Part of a small language model's weights.
Architecture: RMSNorm before each block, rotary positions, no biases in attention or MLP, untied embeddings, normalized queries and keys.
Each number is 500 + 40 x the weight over its row's rms, rounded and kept within 0 to 999. Layers, rows and columns count from 0. Numbers have three digits each. The size before them is the row's rms in percent of the matrix's.

# layer 11 MLP down (transposed), 256x128, rms 0.315, rows 164-200, columns 0-127
104:560508452476464408497452507481555453410538427497531487532525492500521521436485444441394503434475372446499494550521450500535436482548519502493529505557505502477499521471572489437521457529469589521545447536456524522505477466544458515538510469529416457494551513492487535505585552476524505552524537511532528486504530430510463502441476491462431509541521523516510518534488489499457497490518
103:492457530397436466549467506538523494497551544509474491496546518476519446472491442524567533506529533495405507515514551513547570463438491522520432517440490487494472530537556507410522373416570467420470537427495480549480474490468506508450508493417492485492521503538481453490469567506474542474519547536498476460483542494528457455523504469445525547513540505503466453501449556463475525481453
101:509463481539456459570539518482507475534517496546547506447475471504603458472485470483503535494455537532491482496605441488517588440528523536488521443448498463468483561527464475520484482482535418497443435514533473575489463486562448483561432516483554461495493428384502469521536579507552433486503538493506525474470499513545470496471497535469544492568523522486409491541487528481499482561481
098:494538534498463498420492514507536531446437473480536538489515513529482460445513462542502453488578511477486446467550504483496459439481477570500451583514472447583487572517506460494521403503446513571489428467476550530477470498506555413487511518536515493417530509467510547506515538542525595522513527478439545529493540517518408548496442501457554492545542512518451481488445501580555496486515
095:494496539447489473455544554534510509485442501485543482490538484513541468527502577452487479514500400462505582451505548521472566545503462455544484529515399413447496543492507494553558486524509376504567574483536513492463562494480495414547486524508525476560502479507481483510453457448472487499476477482496516518470547397472430500478493444454517533465488530490511509501471569492412492452495
102:514541478510516465435468452462523525534475459462500559493448528508504463428449464495462534417486463474577541508469525417558568503519473454578571558543468505486464495474509543572419472563504463442490564550548500521537434516493516549511541466438536528493494411514512463534497465523497511507501494509431509592416514534474456516453468417476468476555461491519496454479482495494499494527526
104:443566476524412497427515474458472485555526505554518507518480540483510455460491487512487572473525491452428488495498529524519471498506548442479565500470527421477494575481557512479519480468547552524505482464528572486456489595581517509521530508409482469525501581453424452488547522482543485487479508533462567476542475522541508501482492521462501521515477551543521454573557505555484604488417
098:500480464514498498503470445469498482424585532538428412497575529524545510480533539518510528460515439528505484463524430512472526577440540481497516509580556487491458566518498522531497529515447507491486525502476459534485531489484454514516468553554537442560464438446487601504563501523463506536434568491556477575493494547539518515565526460465420501494531580508516506536428504479488448521558
100:487485521504484458487449509536490438475516471571446469482429449527515507493476537493474575481479547468532443465481531536483496502532503553515483529526482416501489507476488481476492519500551459524517457494415637543543517484546492527453510485474548529511504508456510471481559603483501463508517478535529555420415469530480448506439518478508475451557445468506417586519524414463529414516499
103:500451523564433508484519472523459480430488498460496470523475448543492487556439527494566475512573495530536449458455509535451506555480493533537623517561536475554504494465460475554501528528510480523495581535505496470461492488458548537520449497528542505510457460481457555460534522469494455528452418504447503569562490510411514470466459481523461485506516488489495529528536522527494665541511
104:528472502539465521470466469554472559490517546484534538491496538450473507591446463451584475517473514457516500480490506516513565491445452524526492533439516473559476548471515419542489583525494465507432426447456537470493457510484512481440494553476465458478534437522504534538501544519538556523482562537518501540516471410544518519478456544504475552494503501427465553455518484492431408549604
097:455524493489524519430467475483524525516438560509518453497432467534493496457549511479479562624478422541468531454531509477563557518493470503500436541514566548476504432498556543547517494595508512501533561524491484553457525426493519536577481443547500496450468490425497544530417494466524460493554544524434526535495449475518471503508527519459477527503531512520490505493435539506551500607482
098:417551597522479476505550466452475472548541460462544513568486491455505452530485509481506545507541568429459527459484482449499477507460490533519400483496476510553572495548504524407558579425495474469434499546499493474471426509493549551491470547537513496460496521537470504492605508548554502489499544425467500473504470510505471466486525519524479463496464593568579481511491506496483522491451
095:513464506549543471475479513549515488455446499506519480520541551546556473442542480523485528457460566487461535509490494488526487493455529492553457500473494499428422477444481499538532443555538389505536470519525530496507512472543403542528498509550540562443505603486512470539474565518502521515538480423514467552446506435491486508384549525564525544522535556554484448453531514546495563512515
103:529494502539551452466492563481507532446521488536496569509498500512490515512500578455499560476497513492479470493491482502523511526449486577477421487448513544517552492510445559502529493491494503434535548528416485472513490567518526498491447451359466449484499457536496505509444549508455494468519500541555485514523452499438506521531504571490628486533464519547599513505535481537559447590551
099:510562495523505517437496558441505526545514503572543465541457483476517507471564436520531552543459548570451463561453476495504511533479552448456488494550499571572458485449600526512530507520448486533484487461454559557547427467417527454475494561484547434504445451517483519520468507527466512525562450506437494471523534496483475521487535466533510516480543512477548478473498529427421446572520
097:507518460493527487519582480504485497436514449512519494420463462526555542566522499517545573523480563510466543524595573447533467528500542483501476479447379467495569477513529565508478528434471571478488532513447534521500513541488536483594450428572492539489515526476468497555471526529477472499515427570443528504498500494470542528528521469573499529444483529522513455536517462471458428513524
103:510495548512530519512382484506508557508500489482502508484547431543438561479543513464469482500567503507546539469513477436366480522539458541454601518511566488528509534472484493474505497493579441468512468552445475510528480508537462492529585557525502516528508502438546531425493468501495505433464492408565496476472520514493507477558532527455556458506491546555448496459566544485471520507545
104:456489462467486569541532487491537533567488586453484560557486476500485480486511470483396491442473485584563502454556484502477521466553469449465466495498513529557464421473486559513494462523493571580474462474476437500537484606595539459435517519496496528541450450497500490484509489545527536481521520500442461548495497453452512533464487484558476558522560547500500523588518504505522455445513
100:520513472482530527467469499536496458408475426483525559473530511492491544531496478499538488505446447520572402545539474513504463568422516510575520489517450521477526617478515483469516526441493547540502576408510490571459424522453482424566475516424498546481507548470508485453479526519473470484528539516498490487489458536524456491481489447508520494480536515471518568481540479476480621490538
109:486515465504498507492514487540448550426438510475509439510520610485514479514537527501454505487488531491518459571582525518436583422609504521495515546499444480495440477472495485473489486559508461523501527507554631476502533509511552497469528426490453552542521550510499466483502555512494528472526478557488466537541524484515503505483438502433536540561512494511512464540564469580488518415565
100:449440440518439530545485623496442481509505520518473450505512517519434425500410425502451450504511535493522469585516500542485535581528495547438510472499493504451486526461473518525587508433463428456520503493562471412469492444516489537516489498564595495469494435485475493465541577548497532513462526482499468504529516489482494495494494493510497456511540545534488480522457513591485563463521
099:396497420492532498509523483600480433478502542487559501534564454540567515532473466537539524549533437472526531550512562529514477517555438467455452495491541449408558535548478473514511515532506524511565514456538578477504432472513529449527510474524474530549475441512568488444560540528481578551502435477467509552494465458474472494493522495597516458509492523543524502514488519469542475517542
103:484517553475542497454538467471521477506530469507472493544447580572488500451515496526533509436493544496609530432427489492544510551509577483505487458532513453460492479402462475467474513448463558471547471465537525577487462564483486497500531493524504476499468494503593551517499559543488522563473488554578478551489594541474444488461485526505504467557503502506508423501459447519464538592508
102:514528432471545540473476522468446587512517584506483551411466502459526531467531529453528438437503448478544542474494538489526528513501507552513456532533530518516498433518468430508481486501456524535474446461487543523544398485536488493551544521392505566568487413445530446525494474484558498517566492553479542440523493485485488475508440421471521500533550484501457520509503511469588525474466
102:472549430518531485436545515508520496426507494581514491480516453497462481526460431500499460519448490499536475545508478541459544490398435533508488436497550518517495465490430470545477521479512442511570415474456564467571574495452596468490450511559543426517504522498408483414540518531533466469454468501509505533502468517517516551525513486467508477469466527433470499539447465512490464487577
098:499454451466472491561525489569463563538535511489498483508546533549492501468573455533507491473489407469514491500487417498493517435456494493434433507554480482524480550557557490493411431543551526459457514485515511508527537522562495544529560500434516479560476531472455547502456499451481473542497480500503501532451520500510499521466477446509453524513519491502398519533575560523556644502549
100:512516560510502546441582547472514439535549443479567553558486531500531488493442480613428513545531584518392551511575475495488484468480520538505512449536531494488510516483582542520486528467466472472469518479543511505443451557505439529502473504483527517525575527490446453454486465442452522484468529526516522442487505554517409454453494499467546507477460512484508521593519472456514461483527
101:457489421526573539547563434434563441496409462554522493464466480497479525519586524562483425451489458549484497467524528536448481491534575487557476516533513473451446504482434450563454445499454469542495498463518514504531475437558520479523496470548455472504504538480551489473603491443488462516510479599456464485505506498471520538446556460482529527435496444496469516502503504518483448494473
088:499488595420535517492448573526527522566504485476499539520438467540473483541521506485442461470461539519525519427463534484523502536522540472516494489459532479492507476539544526470476511475535563483488462530457486489461547575527464498540497478524493538501490458474471464456545496468444534467457545522532607488518539565493486410508445493464520506462566534466544489433555457570547646546512
104:579510539471500528516464511482444497516569530526498519529487471466509428505481585548549472428502536490482475464530476529359456481508463511462450488475476456551509500521540475487494451408483548461439493480493485520517473512439582458519497521621535432503574531454477472514435468494508496492514483421607541545492506535552544499501518513477537480512430518501494490575503517499515513472530
105:434476526483471505446481599555528507501434484543487539519545532478487508519521475516390544544422586490474520557439499523535506551435439523490452486482552466520471519574499563458612489530487571531587471455541565533481508480452417561493472488457489486473497521487482483456553537489419522482473507548503475428500500463516493517522537460487527519493493434511495538470478493525513537456514
092:491461509518457444427466487463474423554538574415459434542542458519487476501479559482487383497574539479528505412500515500564511481514470533503582490423464491556472511518503536485466517505476474512498424591482473469507432489484479473476494486419516448501477575495471486498537484549516415493469476429514493541525524460539498543523460493510486488559535518446559546490541462555481500470487
097:449531443556538442445524442504542542489493536475607490568463515542445482510512486511503512517405505482502517491528487478459482491535469438539451424549546532506507552470571495415500494497513533496502525441527453485591546492573476572474558470544506451474497504494443490479486540463518548517496577494574519468516521554482515463487467478451522497541446443485460544560471552526530471517408
101:511543474460507479482475491576426527506553470492490574529519542505468522507468486545500508489398617541562520490536523542538556515522541507566543528527467527470498472506560494483475540542460523539480494515471534502470550469541450548494513437543491540509467423472535445473532512488527546481486455538433463419598505533515455477559449472527555511537500568573519526507473520417520493571535
101:436507526505503515553507420428451502556482585495490456509496561487448462467530460465466465492556525479531445562562517474500436493564441582519527528497490517484553486474524525541564460436572487492561494526480474516554449501550571555474505459482518430476501568511469495493491460494526475453456484497498483481559511555503549502522479512502573489493542529474609510546475529450480604547478
094:543470545506504501501495496488517498585417417488460508483460412513515518483510544525474499506461591478507423536473437499449537445402495466471496535491445505479573492507464494523476546445473489528489434424486521475542529577473505514487499440583539550472504512479573449557427533515489440505465420494475445562563539518499459506538481513543496527488453540515557476480420505490517487483471
# layer 11 MLP gate, 256x128, rms 0.309, rows 165-200, columns 0-127
100:485469480511405488503490512530467445456499493457580541546552498502522503538526496496485481519523463508508523470441524546484448482491536518486418517537490522529499463546508473553540460449419483517524488438560456552470535502456480526534534514461408512546517572501537513455443533449603460528507503513501552446533475479489509558537486562485447565495629488469452534535480498562404466495480
094:532485499490527529598502541570468498476524520480508452487567493414489524506471484545504472481445445518458536555467466511536531484580499547515522505437476491459416555455487537523498451501403451533473519473492496489455518534502445563454523506496485515571511445488460545490447487513500477514457500507590488509621528491483464561476489478468429499522589527481502544528476546491470519609443
102:583558510442533468506458537498450523519479520481431542475549446487566487569432494576478464511479494510507518469522432434541520491474473465428521463527490538475455526504473527493464513545434510503504565545456432460570444485494489497475544505467515440466429519616483519565463543456520508513490537508548461511472555520423562560508529498440532529470533480442434517515495554499488447459477
095:511457431530504533497518553467496506567519457549577558485441463470513447439470525467516525476553446500488510509489508472516512497454467531522534466484477458444570413450564558520513597535515533465525495458425469523488504433538526478518548491450498484528537490571508516494482459446453442512534417477515480560499502456535496420511601423514457539484461436453464513564500531528501552497505
097:462516511519497510538456537522481505477545502409554511474546521434530562445494440459508392474514496512492550443539502429505539469527526480477531568521462516474461550482495452529426470518555552505451515533504481515508485498448542565485555461457534460534514504459512510399466530439527583496440461566536492507488582539416505510469572437486531469526454521502496468551467461525507458466549
102:458477450482459486562466467456506522479563507528505477548552546442491476459567549480437468536454444398442563499519434477534551454521556470519511525578491514531521566470490562536571469527524469565483484560519493525509457496552463557541513586448507499491472478467558568491527522551529465532445512462511460466543515515530494475447440434540478542443506481512501576470437504493492518482533
099:510466545557486487515455528522478561451515509577440506501562433493495508465471494522509507474596537496390582511511557500497460540557578460524548469466486468496486496516525467528420522537517439509484487459472542484494456514504498488546514421457463554489547507442479365574480510505454534465545540477443578532425494490476461491479515497539535498467477486512500542549453511493531507447447
098:357470558503496515501546528585542394457521557519455471534465497448453464518465464547479515498495501553405455434536502530478519485468545446477563554443493521471432489517462477482526516491437467471516489463468472579465520520552495533510453511501536539488468572495474562468520512433464480474540503534474545541544510535533461497446535471470511493488468496488456504470476419455451458544532
100:516516511494525578556512492548544481567606506515451532491465527567417513541462545502471527525520544470555491586433488516555513511467463514524540507494486452531466523484533487444490499505502478467540499514504414464615503517424584507494487533491481442500509528431518459444515418445485506513571524556530558483472489549482450526483459540526523549505532501453457564531505490497496483414550
101:468474515467478560506475446519505469471508487535535461558480478463455514561515449512480465508468463543537502543481496544486489532466517556498457494503441512493528511519478520516442490592407475514556481458553405568532575522504507533441442472460531521553441483530470502517462522422481469490578456557513370553531565418500480563531485509463448502492552464521476510513515486536551469562514
090:522472474516494502483439528516526445484490470524425460566495492514488559531544470534412526508455440500463457537537487478599524547517538527507453404520558434467496505441548442514497483507589494421542520529499509458538478526548471472502586515471524504545488497467567533463545507597555515564534504471506481527546470463495496577483536484504544477562475517442484468487532517564500538417470
100:430536537499460494476384536441474407457435535530454506440549511476479517534513534502431549532475514478516551511532478424582508519425532488602482476508491494428451473544455495505469491506522480508428488457523472471487446477565481487523437527523463491526493429543472484435470582522461473517500491542515551517538503501534521534521520488518480454473554563512507468545487548447455463575536
098:507484551508557577520473506525474473512503489530471520515484414495552508495506526494535562573540495428541517482522513500497577455461548495495473477506599476513540485495534466494455490532533490521432550535539377477445522493553451482465521499505557486546504591501526533477498516511554477497469510544537475473503565528494467611519437492392414519487549421520540458497505441492518507462496
102:511497477516575515450497528497520546549456536475487491544467570499458534537465530525482481535550470527459460522503572482551510546545539486466504515489440547476613514495499495504511425473465509477538463480465566422546447470512446468544486491580495437550465484580544488520497527448494480513501504633490571516492486469532449495487475469493521538438520450476474555588472502518605510508528
099:467558594549552475531479477453499520426482491520539507496478537444515444543589521538508507534490510525492490441477574530460581566458462566544482497499440507517492555489551496512516473455434516579481511501505463521509511455561483557520529509481484530529547519520463475478528536476590462562487525464486525525489588604483434573464486470537465572461547438545496536538538499467517507489488
104:525520485533464519459579514466442509543506539429533482530518480554524484494482503465536553508475542550572561533522427490489540521550485511514444490514481469585488506559542446536436471500472455521517414451540535535470502547461564476537454468607493544483493512526531539515413510420557483538465494510520498570565484443527407503479519556517459489543465508533496540549536549478449496542517
108:535467455458492461545540519457494537500520480481510485590506537484510447478516564431486426544444518522468557416521498560479534469454559460487554519474427529487550486541402513540479558476479460500562495527458553486564537557525524495493494538488484546505522494447552506479491515469468530482544454477449552529485544507517477447434494427531472460403567422453508526495549484522559487511562
103:561502466445441514534499540524559471467468538471483489493423520435422438555474503484416495567487438474512449518488490582538486468522492477542452454523463515510529523505474516439504456444605494509431545443472500534564502497540482535513415495479504538447486509497503472464437478543502553467510472546508563435536503498447513434560536528494488481485507494481515569510547581441474467439453
105:443410591603496514550451474492512531583446497531506474494502505525521544470525533489494456489521419452489496460528552443470490530451496546415461425452505483494465532452574560494461519548482492545506537414504447506489544512520535461521536494530532520490502575540464551435590533451509465532498528541530469492545511489544485556519487487503513545509508448505487534577534590476513465496502
094:471548443473495625418547520474560464550469484419487478529471453496505534472587500501495581534510449491519565504488501502505533484502544537481520475498489456510513451532497457543483422484483512561449462483518496549535439476470546511474498491456472545431577529528529486484426457503437506471464422610512556496491529476529528496521487509548539503512499464533485478511451419471453431552469
097:510522491579531490505563456539489503491590464510410462515547602459518531479537452490554525521438444504487516467482448521517495476514442447517521554501583472456541523542504516537442547525489532466481515488541440470530521562520549532505451417477487536531445470472479451468462467442528521514430542479463532475563495530485596574518482511486476490484550551426525464531491455493577465516474
093:520552485515501442547437550486469549497480486480487550479428475507487549487543446511446551460547443539459535500507513542537545483493464553503524524534469531446489504451452512468497465489517490444466496541465474437510485479447526520510450495415439518462429530445537471457460569574471487491474565513516501491512427462480607601463455446470529512448607495512511490446498559455498466497458
098:490541497527549472521406468503432479536513454478484487539551471493492512480493476549461450501413513517510430424418562521541479488562556427485479481531538548545489509481497578536417433500478516476542431563480494582544513481490502506515475470446474499590520501564467518504463555449510563548483452552533466512560488486484523498502590544540530523517480542540533464526521472518497445559493
099:491490517531518469442503478544503449437463486481478415445529534460562430520470515369512495495466423508467544518410505509459534484482529455525493522520437538543574515501520556520563563462496519507453507445497522477473573508479502485433449530521464449610462452524596477509518436521565517544502577469514545485555501502475469472473503524467493508506505532439523527511513513509543468534539
102:547488434519523446458454542520533506521504499555470520535501467491512516494508466480451512558537558497491457463500449501446557487411492539551485444481523511515496434510496487527466499466492496475508432454573434497490523473491603564552525444541479489448526637554496471446441497475476543515473549552443533610509473512500466451500467517579505466528515494558488430528516563469481479535478
100:564417525440488513544581599518525487498547496508499467444521532471462466486489532514413564462479442513508531479450470494514494555456511502542549554546424514501495527460493497534543524525541466488487494502452511461466452435476483457443447534491519502519505470474538393476510449512505576548451464455483499467462576537533540581441528511515478423474512515551530538535490528492509584546444
115:547519539487514455537458545589480471527538491450463422429500551436519488519476473444530556486477438506471520590491557479504511532522532443527573418515490493551558427524437521507454487544476434521502468446494486474509546529525445534460483516497546503511469570495536501521471472454528489522519495532535482469471523388484493541507504604508509592460481524484569504522582505455487482464484
098:456469536450394520504482495436501572544553558504397544482475419549501479493520489512422562507508522507515527482401473494476492547509482564509523517523471466463501504500500544605570489471482469519546482513476517574477476547573471582576459481496502489497488492456523472517453474449513526504532498508531460462486604489470454524450479467540541457461439531554538488475496497565467488508467
087:458437561492512525539511556505496470492521574464546483454532488495487461528519490505507486462485523530574511448459612385504447442424503497489471470450524530509491510480560543499516548476519496426454516473478510548444492521523510490509450406509508520461531456540529562410465484534526607446491477521454538528530473511501498469575542554550496534463540516516445408453518499492495489523460
101:423467507534498565500470529531452489485524479491540525489486569513525516494462545480469457554521475461537412517568457529476517523466556443577467464478511491502528486461492531550580415517528433520516482467500529580498449494477541637545539577512491552478473515456516500445494506469478428552468515492538510503516511550506521487502512472465471453517549474562572449479397520470458539537474
104:401515448495470488472517581566491476524433413550467497558442524515474540446454478534503496516449518524477509577460496491545523462484451492549497456541509433470448519507589491534524444475422482502524530510468559515535498496474487471546447560569553531443517521506530494496501547473475527487491429523530531473477473453485542514494434542466442498506495478470572464613569526465523503483437
098:403480495490468471512537557533562502543498522536541446567467456543504480494498487520444434536507501455495577497493522499486591433542492441511559470413482452501518459491460503520519511547520497479430451539512416514531551457456564477479540582391477526487491503453547514503536548528502532552560526472530469534517524525479561445467519432469520543508516498521560513521516550438482539451544
099:498432514515518496545510540481506429513503486616449534429494501460546514471498448581475446498492527550458447463556475497454524466550469514475570532529489513484465532496475502592504482526473556530496569522553486475548560494495455493455588509507500427544489549553532466525443423525482523454518482553529531498555459465431496467439506467433528514547478558484529515522477523444511495547412
107:555457508600485508439477451482464463504528478489496443509495512481546459523481505527569520568451544509490526565412486612475526557475506517511473393441511507483464524521587531501507480470570465482514438511519431561550452496487490451473542552500400478536565507515506419524442529445531456509521478539525462509473518487526556507467467517533499515447530518434488535535489498543538471476517
094:426471427508507531518483458525421470555503499425491485502499492485491563533484530520517553449520482411563405495509515466444530537493493563501518475555572463536536537466443506513469420538493436548517525510555447447435465401481470544489520512428460581416518513449573485510467452493496483505514546510500471473517571463463554536471469470533515466512532530513520446472485477498514533532525
090:459486437491463490528478504505482484580489456485484500562496521516531492505441528561482442428485534589501555524498517404521524462490501563569559509518530513528496485561537479494516449541517477554493504498531543586516515517447448464562445468529406494448546461474513455563488472492464477512509463504506534579520506489546524447549459530453517549440517492496497504417407409446503452518531
# layer 11 MLP up, 256x128, rms 0.32, rows 165-200, columns 0-127
109:443500529463492514526493496531473451533515554481507480534486498493503498516453512496511506491544503490467525485448507515451520464480378544479458520534454440443536624520465454490516559502509524473537522529514597539466459443550510445563598550515493414556517467465505559546488539516451477523440481514528436522495546494479478586514527530430558520429539472524559503448518527521457507561478
102:461508495520386580488463508524515486514496410495468537411581594505479487484515480484563491523473457489505433486510554508516412566497516493518485502548519526486516506466504483513497449519519487513468475529564554516492501567483507470464540542498521498566545479533516520528486525441444510540509551534459483483508617452565476403466531491520505535466494387500534555456538556507448492513515
093:451460500521447545487545455533510454465480486556522491507463421481493437523488496485422512534520445544508524524472481430559561489499493614489494427427492514439458416456425518483491559484437580526527464516474504433478472560504579457533488513454528490485555496545517451532503504551488526546504454516515513460497506428460464471500504532539502524425498507434452483438494560515547516532549
101:560511613484474551522575479485489453519523484515515495455534472540456514535597463522561526517566450486564515505490486441528557561471442550463564522584502502499434463459508496528418550509434438444485463556509489473532544482489465430483510449511570482550557526469489437472460569522464475513511467433512525563529446559481514478453520527511455533525508511482487514468564482517481496487489
100:547540519505517457543542514489451524471487507449563530483496487484499484536517603486504525521496547520531486497479566436511574520500471439443533508439524480470562502492524499558480545529493414462515523534435449483461482521512559478497566473495564518497575485489511534454540495527455594447471531531526523554475515533490419410473533490406448484494485527479442448522538566430554485464568
102:509401525452493455443581532528560478464538566502491487470454502527456542506497518538460579560487489447485580432520532484500569536493462498497523504440593600485522558478543421532482461544543520476523535481475508471466535560538507485446502474495522453448557490446468486463459468490436514469550532477498480558499495446526583504516451529451513448535547472513500461499541562472492534483465
096:447520511487508469468513493411520585443526459515526457543543448623449536536552461452533539505470489442456532505506468515538525480534456478434537478428559542480559511501520525533502487497564483499472534539431547506547511511537495570442437483501470559514495528476534409497523479556471474504600495512492505487446474546438443506484481532496467463514536503520483488543529473493481429413553
097:441506498546501536483520475516470489472446432486383483517453469500415526459572478503501510482514494536600514521550563488446495482453536471525507521544515533497537516510545546483531466503457534443484573460478504460490547474516457562437507579479526529536506530482553499533483528467494441474507571506433458549463521476502492512526487386495412566492521550480474537466488439583484455547527
102:507493542465474444499443465539528387422497456494479409503548516574417484532525473499517471494518594520483478518476474501477497487461477475548481501461426495515464539561494486589573469486505540530454493499489447456480480424541549547465491554441487510469571531532541479547458544422489481507564504463544446465434508506509484524515543420440472523525539468490472504457505519465543516517442
099:534472519464481494441504468517463528525439517465475531499603554511502580496478546571556444533508545533473470449580533490442546485440482569486489459541565518514501413515491516493491436473498505468501499530420577494551463487440498486531496483511485557433404573500443507569552557526497543508498475509482564498484500477480501479468532507540512504515445495486428455547434492530484413508528
099:495436442468548440506552515446533455532460532486522496464557488576520466510549533500520530486506499544478524444491578542489544433540476526560525438460500533412564534547520438539500463499464501555435465501457580473503503595449502474445521539502459434411462477535528497525487548442432508468502493451536512532564509536472589516518473480559534473555505558501475486495525467496519465496497
097:469528494557514452560516462517482526528493486504482475409602455484534575493553444496502538515529490534543561501515543573451542499528539526525452487462494453512516519535490466533456560475524442526505509490546527410479516491527500520514545511502522575478492486535544503529374445495505492539561497517505420445521493474468470458438526497537520457541491477499397534566513497543502516599570
096:485507505523503465436508556513456542566484497532471454504542525449527484535477531472535461522510507440503471490537492535532395537476471511534460557510553423509522445437566555518505455489536461480446510537447508525499484478525470542593394461475539549511504503511395537572528462550517521502490504545476542437500462532497495523496493504418474458502514473583448540557395516539541494492476
099:440510471518543535521450489584493543477532495494437455485509510493519514482540485555457432507513511457601465570451513529513445492478499466474450507451461518562482485568453508513529503531524423436532469476524540511495465460536568482543579576413420475497444561517558455443537477506503472521510526482529425468477540512495446498437512484502454515553513417479555495433547455468492510498469
096:534457493459554464441538489583576450448578470468496522472519489486557549503421503498412469505489522409531464599461507450521524524520513467471513510522486425497479498449479564507519555484472455445499391467440487536543510570517548473477519493519509503459515471461542506488500484528467464448467457486486500499497541463493478425464497532532476509523517468486538437436480538455533529452607
089:494474487560474508529563455504467473521549558508385502543517461484408514543500499557433519475506499481515541531451525471508433508558458511475431455499486520483506440565481503510466533569470536629472478491562443458518547443511526480539549540441405477564498507517477474533472488488560482420484510518474538477490508525545488574490543468537514479514544516490594484481490473434511502493474
099:552470624443489522581530534483490500507511504526497461510515502550550505518468545431499491500514558522475535483501540509509557447498545490636513486538408515576485529511531514454516521456499541522484511581428490503503541523425501513451492504523494517407529539527459446471557508451486514509507482574511490542541522487513492515533500489510511422437517444511566569473476490539496505514608
106:404533582538553496445550444506475398481505590586480539536451440556449516480459547491492513501553464553470463439486523507519507497508440508582526507561429436533418484540496494491535518534479505519474504548495564540523464500491476515475532428498502511494520491450480493490477519464473507484503571459492494543543451459523572581534480456556471489451546504503496542470455485554519529557507
095:593558468434391496469490520504483504473445437445479550469526476472440528512435528536506483482496561527511510515510454538488515513568538501622547537544498517508483479470550455503500533483490477483466517599453500532518479488501523518540501483564513509457511481429466517546482464614476526436558502497468507487512503493482475506483495565454474443553531511552519476521421467526387463473480
095:588431582479572512585541481561441526487500574543492529515512540493537606538437526517525417520516519553503467479531493544493504466497473484460531475487487456476514529485527589415497520459527521522568538495482491428538510515494487489567535498543496458502440475497568539516486533495478527513597554521544489528512479585544528522518499445443526468486524469537478441471526510500522583513525
096:548499507583591575493506475531534483514431503515454559550471563502463512535528414520490509450517460549526525568488489512539466497566419499586523544503473481486501490457484436482405507524509395445513476480490466469470494485445506503504528541463477501516515510435565469557488461462571494492478495491434460454492468505499560499524568522562484501494505520521493522467499504626557521510464
094:602573569453502463468469498465502490511446541526535447459554534489461412491454541585495521523537554484539446461539425405519509526502471504552467491523501512564490548517513464436480480506493489479527556464547475526498528524536519522554494524390532518478486521441569514435479601496445526450447515499472491467501497513525476476424530530497532549531451502528485467506516476464537483545433
105:513482514478510585507450495517418515493565415550475473502474453532506501511622524474459465488475473422516451487472522433533477552581487500448502468555539469551455476441522496489527511494510566585484509498495500464455498506447513533522513503499496443497471449518479487491537524465445527576511461461516508467426481502565528509541579579595467525482440518464478420537524469452480518545485
097:418447495452481555528475506490439509505478552441548471551489511496461503582470500553514465553589581509537539508494539587488473466523471432530520494538504471519457498468545560471489499480500457533503542566396495459538504521484427525509427518507538496547465505523545506482531487502556525455538468475533470439537510480515447480480518487485585491560452428546454574494503464579497529464441
101:538514504501534561412463534502490603516427531525507511437492484439513520490474431492474503452544526415485489557582517486546528416469503562558462549470452480498484506407501502544510515499456511528497544555535501502454555510548530547483467506480490428436490480470470574439564457503482498525517497544460554460449493510578567474475523494504526515569486551442535471531524503490509469516572
091:505419567476523516467584477521497463450508513542457429518500570581467504486474540457489531489466488495431504434464564485563465508506553528464504478541468498443453460493450450576500473527537509542472488442508490456498439428508550524487555516495471523515509461482518425522461489473486617521519457445543543498539564476459503526521511474536488482458514548426473494485460501528485619548471
097:457472545443617531500443476523428440452483508486535465472429529436511480499491434533542472443493489532527545483492505502532533518518476508585558445477410478516525558538550498494448464530494511583516485487491525538448552463536480496448561575493533492487472567463504443497555516461523488542571459538536530526485549446538480522574526472495493528563556553444525543525480467483476458521531
094:539482528580501491518564469490584419511471408482442507480475498559459518499527509507563463543530530469486450547502596489560450487546568504518431512443514507446476522537440504532569496455463502582510522462484430517504522511502551487529525563528481458511503426513533540467497479457515565450469522520470520513497534489508446502474520461480559432546440484475492484551576487518413435493528
088:486528484511475493510416468575554451563527482492527434528503483497438484461535584510446508472596477469465545587447541521554479519494508480464517483474469525495528522519495518461437522551462549507523531484469403518535454503513543500499500545511546502536498499458448523537501496421499446559448512563482429478435506538466507553436483447551537495523456425551421444499500518462513489411495
101:581466425457393534569519517499508514507500480447483450504576462489467485509441525438440480523537498474538526456522423520501427530525497502468519531485491468525483522519571520563503521546488518499493517501518473510523518473471484554569532502543458474541468494476512483625469547568490602458451446453515519527469526481499528488478557460545567461553452548519474485602489537479503538537469
102:436553529496571516455546510485507477495512518466486537471421512496477525469561486500544485439460524544555428448536492476475543516471566446557541519505419536476529517472541555509513416475491441489499500554512511448522463531555445521521521487482514483496485574524441493538525555487514512482476522558437502539474436429467506522457377502469508481415458412474548544503461512429500492482444
097:545504495492401480514489499493501535468563527444584464459506522544520482501461525522488442426476452477500496472567460520545436522461432481541532564558482514503472460507497504486557422502444576556432546534480572467508485522550489458438522473427528490489512481579472486493517493487512499506483572448479503526556465461463505499471533440511413599521438510487486457492451453463524459568491
101:451583502472501443490426562480520480486489486507496541524512490513558474477579487577489469537531498509505510475494518437517466467503581538559537522515531473430520492544584502579565467513449463529485467574538443541513443474454490520510499512503497463481561612515532501483498483425557517555466552498520502448575465520418468559456504543466473439459495497489524463560430460492527536515510
110:476534530416494507570486473522501506502471546485542496540499492515465555515454533469459552453484483498519546417558414483545473464558540539525565476574493527517564490511414521528507525487501522456550489489498545471483575578486491542520469505521479496486554499511492479515501458500399448486493469415583500546550510490432502430558491479532553480514458444549585515563569456511514488542525
095:530452482575441548457464530585435486447519463493578505502509513477532473512465543572547513512563500491534513471505464398559502463477557527517569515482512495532501574506526514517519470525533506491535472496497451526482449529587520483502484534551432509515523455480507531559548508516589442480463513493505491488606510488518515459414478517508475480457511505415441517530563442578562480516461
090:464520456433485582546515481496504461527454442605471435484502525545474536443438478515512517483538488491428516508425515431432506545515460548518566419479535507471461508492504480483483434495505545459522525459538490479498564545552507499494530526479557474500446520431532494499494535450540411526442477553458507408532532571496512484497550473476477408479478507502552528554518515463541475571510